config.toml
num_attention_heads = 5
hidden_act = "swiglu"
tie_word_embeddings = false
train_tokens = 649900000
Each number is 128 + 32 x the weight over its row's rms, rounded and kept within 0 to 255. Layers, rows and columns count from 0. Numbers have three digits each. The size before them is the row's rms in percent of the matrix's.

# layer 4 MLP down (transposed), 640x320, rms 0.0505, rows 377-382, columns 0-159
097:105088134121117114131134132105115102148153170145218109128115128145111159132130118155148133126108184144106103125156135091190092131110133193093130128127130109122090155141137099149127141208137135127174179157078177107121127113144127110208163164118202147127158120116132084164095140129102159137151168188114121165109087123107105088112127075194114110100146159088140190122080133158165085152111205095124080062144121111178144126152144103150117127115123169064104106172124161130109123158032140
103:139118126156124149120146134178091090113099119105098191112099142110175107140142103140150160134185145128088089114116118172089163108128125117094123143146170182104153152108122135106166104159164131120138113140137183121171153138119110066129180199126131129111105157125101097120199178172120111141113076125118123115123137212062125193095109142170100067051103083129184141116141176150101102079106131133137137165101093129100192111070146083163153060112069168149090166143130036133073055110130148
109:123069119167118094108123141179104079123121132138137189177166173081149126171163117128147155143123143160125097088166127150143161116129133111154154143165182111091088085094087178131184126128151146158122146141143149120113168131074127097072135107180178102099198110131070117112169143101124096170108140170077104100128148076134116155088100030142145096174150116092180117161159096174146148102107116140117212161154130140131146143101115193130126086104137100138063113162181168096181117209100074
092:185141129108124153102165087127172180202059077112182109147094123103119180181179079113110100102105148201146134145173125106154122089071192136056170109084118109126145112123097073113140154143141113116162134104191162116147125088189113126141126142108168137197125117175129211136108138155155104152123114121166117136139117098168113122121140118137121107142134075132136114143159180156127112087114088110146158128118151124157103075156099104114109129121174129112059162156160104134193142160098073
113:120143134118160166157179108099163073143139189137143135142075123160137146114097152163188081146129122132140137143116143103143064145087104177222128125127135133203108076084177060125148168085125107112129092125137087114181167092116191110101100125092117138119075140156111139176119128119155125093104211124079067115125085107147151051107147130179174156121147087106079139082116147166093116127121117106116142096160120151053086134142181132156086135103185108119142134141132129132112095155139130
102:136131109148099145110093174131185094182080126162145070145129112146164139109158111131158136153122190104121197118161136016141129075128185188125173143132043153149110114134153124129094153209192047109114101197145130138103152120084155086174121128112110150214077110111165135171146127145099062089092157132125146110072084092139127074111088148142172139146196084136122111134106143135071088092099152103164142180076151168068109123165131114136056128131167119143132198139130154135102166125128103
# layer 4 MLP gate, 640x320, rms 0.0563, rows 378-383, columns 0-159
095:150126133134169147176154134182102088099122112134108207139106139058130115133084149114093143161108133160127088095076141132103129117152123120125157157064213177096140103128169144153144088140098130148141074111140154139150113071097132097150141217145119128121121177099136148124180169187141123219113058131102095119144136173118156135111090127136155087058094095134168111068080097161136096114137112111129110155144137154098174086082163116194160130115140210118068129169111092100114082102097146
108:129134140105115182152140096103120160144135182134130091146103118117094094125104134111143157085122123154124127181082167117121112133129132145097185105130082129162183110165139132125098099146111090125099123146179155084126165135163155119221130143132086117131113148140163114141136115199120172103134114138126184127113120146082089092161143213037162168103083149166139107108163088107161079088192144128170045022106171133096104055116165087121116174126098178096110089071086093150091121129136117
089:145133108178108144087141071124140140078073103114095124127107060133123161114113094145136119134191153111117170152124128090133175135087151128167125141155125163099104139094096097112126104144138153133141123115131158138149154115126101081133073089114160142092115155173053111092081139088157108159179123173116160126144069160140111165149132134150131098151160159118119107072133111159138098093113154143133151139108151132100178114124115079097153127137150111129079106084141152073114158132158108
108:126165091114159091175093133141152173161099104125124120128156134159113167180118133101119133121085116157015174178135139081152119123137115132106175135079185146081152097146155113093176089137033166114151147148077144109144152127115136095078165164150108125176148093132105120183100080149186133146109120105090134125130157195120108202144160072128068122131141177203135106145157070079124118139175117117115121176083145131183128078129160148124114133155057123132161133096167151174121145114094093
099:128129173143150133099075134103174130180105069129134067136109095166141103127172131124146157133155104082128127127087116080118069105125160201101161119118101108121094129145163152154080130192153097068101112156179110062146128110077142157167192117107130124128100076076161156133116101137143087109144120092138132197021104149092115116162118098124111045127122138130107090139124133116130121068133183113130099134061142146054115076174174103116135139080154130125098189128121107152145101098140131
098:146146100120121161095092100100116126158146168134133130166155160125072152128142111121178121133126166062124085143098116169184177114142151147160039169089124138082140099116126137108137122156122093095101130086140130193130142151130135129108115126132033145166126146199140159161118116154122110126088190099169092113158119063175173094169140126147132140190117133126094168223137127141095143134112156095165098098171139134115177124133149143110145099080131099152172240122110118098109063134150131
# layer 4 MLP up, 640x320, rms 0.0531, rows 378-382, columns 0-159
101:107085148134101114149119155112152146152105127118111137139149134147177139124170081137141121129206119121138104103206092128162134085070146190103106053191118110129105165086080114118178184128110124109133148191068136120154150153132107119154149150105145183124110121140157080169151151101136187066135172146164162101131118187082136108113157184163046142103120122125087228143165191112121095106106153121104146097092076095154110170130053144077103153078097071127191151115142123163102118177164118
105:147125127094153122148134133175125156093126145120141106098113091115179146138118165156148075136091120113119114148146114125100125088143142138111142105057081122164095142135126080098107152189135195145149093067072089134166126124162128172073136100089159112141131131115151092101088119079184128162102158121172094211141110138150137042184215155112093186109146140087091137145145116073132173172132128154121120147133118108168104202190169105137140077140156121136149161086150054166128109123163184
089:118137116129096112170125166145079073109245200122104175112143153164169061065084232125109213118109097114097076157085127128138139169201075136148122182151140141128110183151160139170130159127105144088097121131072111112056121164067146129087154096110097099097126129102135090116138147102106143039111104123109103136153099144124141115144138143109173142098114199091123167131104103117121168175170165143160067101130113154080119141130137134100134134125056155103203147119140124136140121104115225
108:097181144133122149144194126079138132113136150147154119072125160186123127083103141165229114104096120131105170148146125148157091112121126126162101113128093197089101059160134071147155088171102095149140125104146070151163126110103203094108100160089142123118131131107106126125124099155132134158138205170109107127147092115125192105159126133087098166138130122127135140120138142081118182134208172101124166114106070110138142189155195157180084097110124057117163141146134114122100141112166194
100:104160124135173030147183127174133143105118124141156109133132177118135113117072183109111194143151075171151103177176172131121111119132158144136120117079207122103171086118124129151102115109122104119139129147101104163082121151164132139113164118136160097132159052123124064151139176111133126145165119077181128154115137068173120121171119115200160157092131143109139063105091117058137080089174093122063081114106115108190152146139104076176095082107092182147134111166066099167114128182119101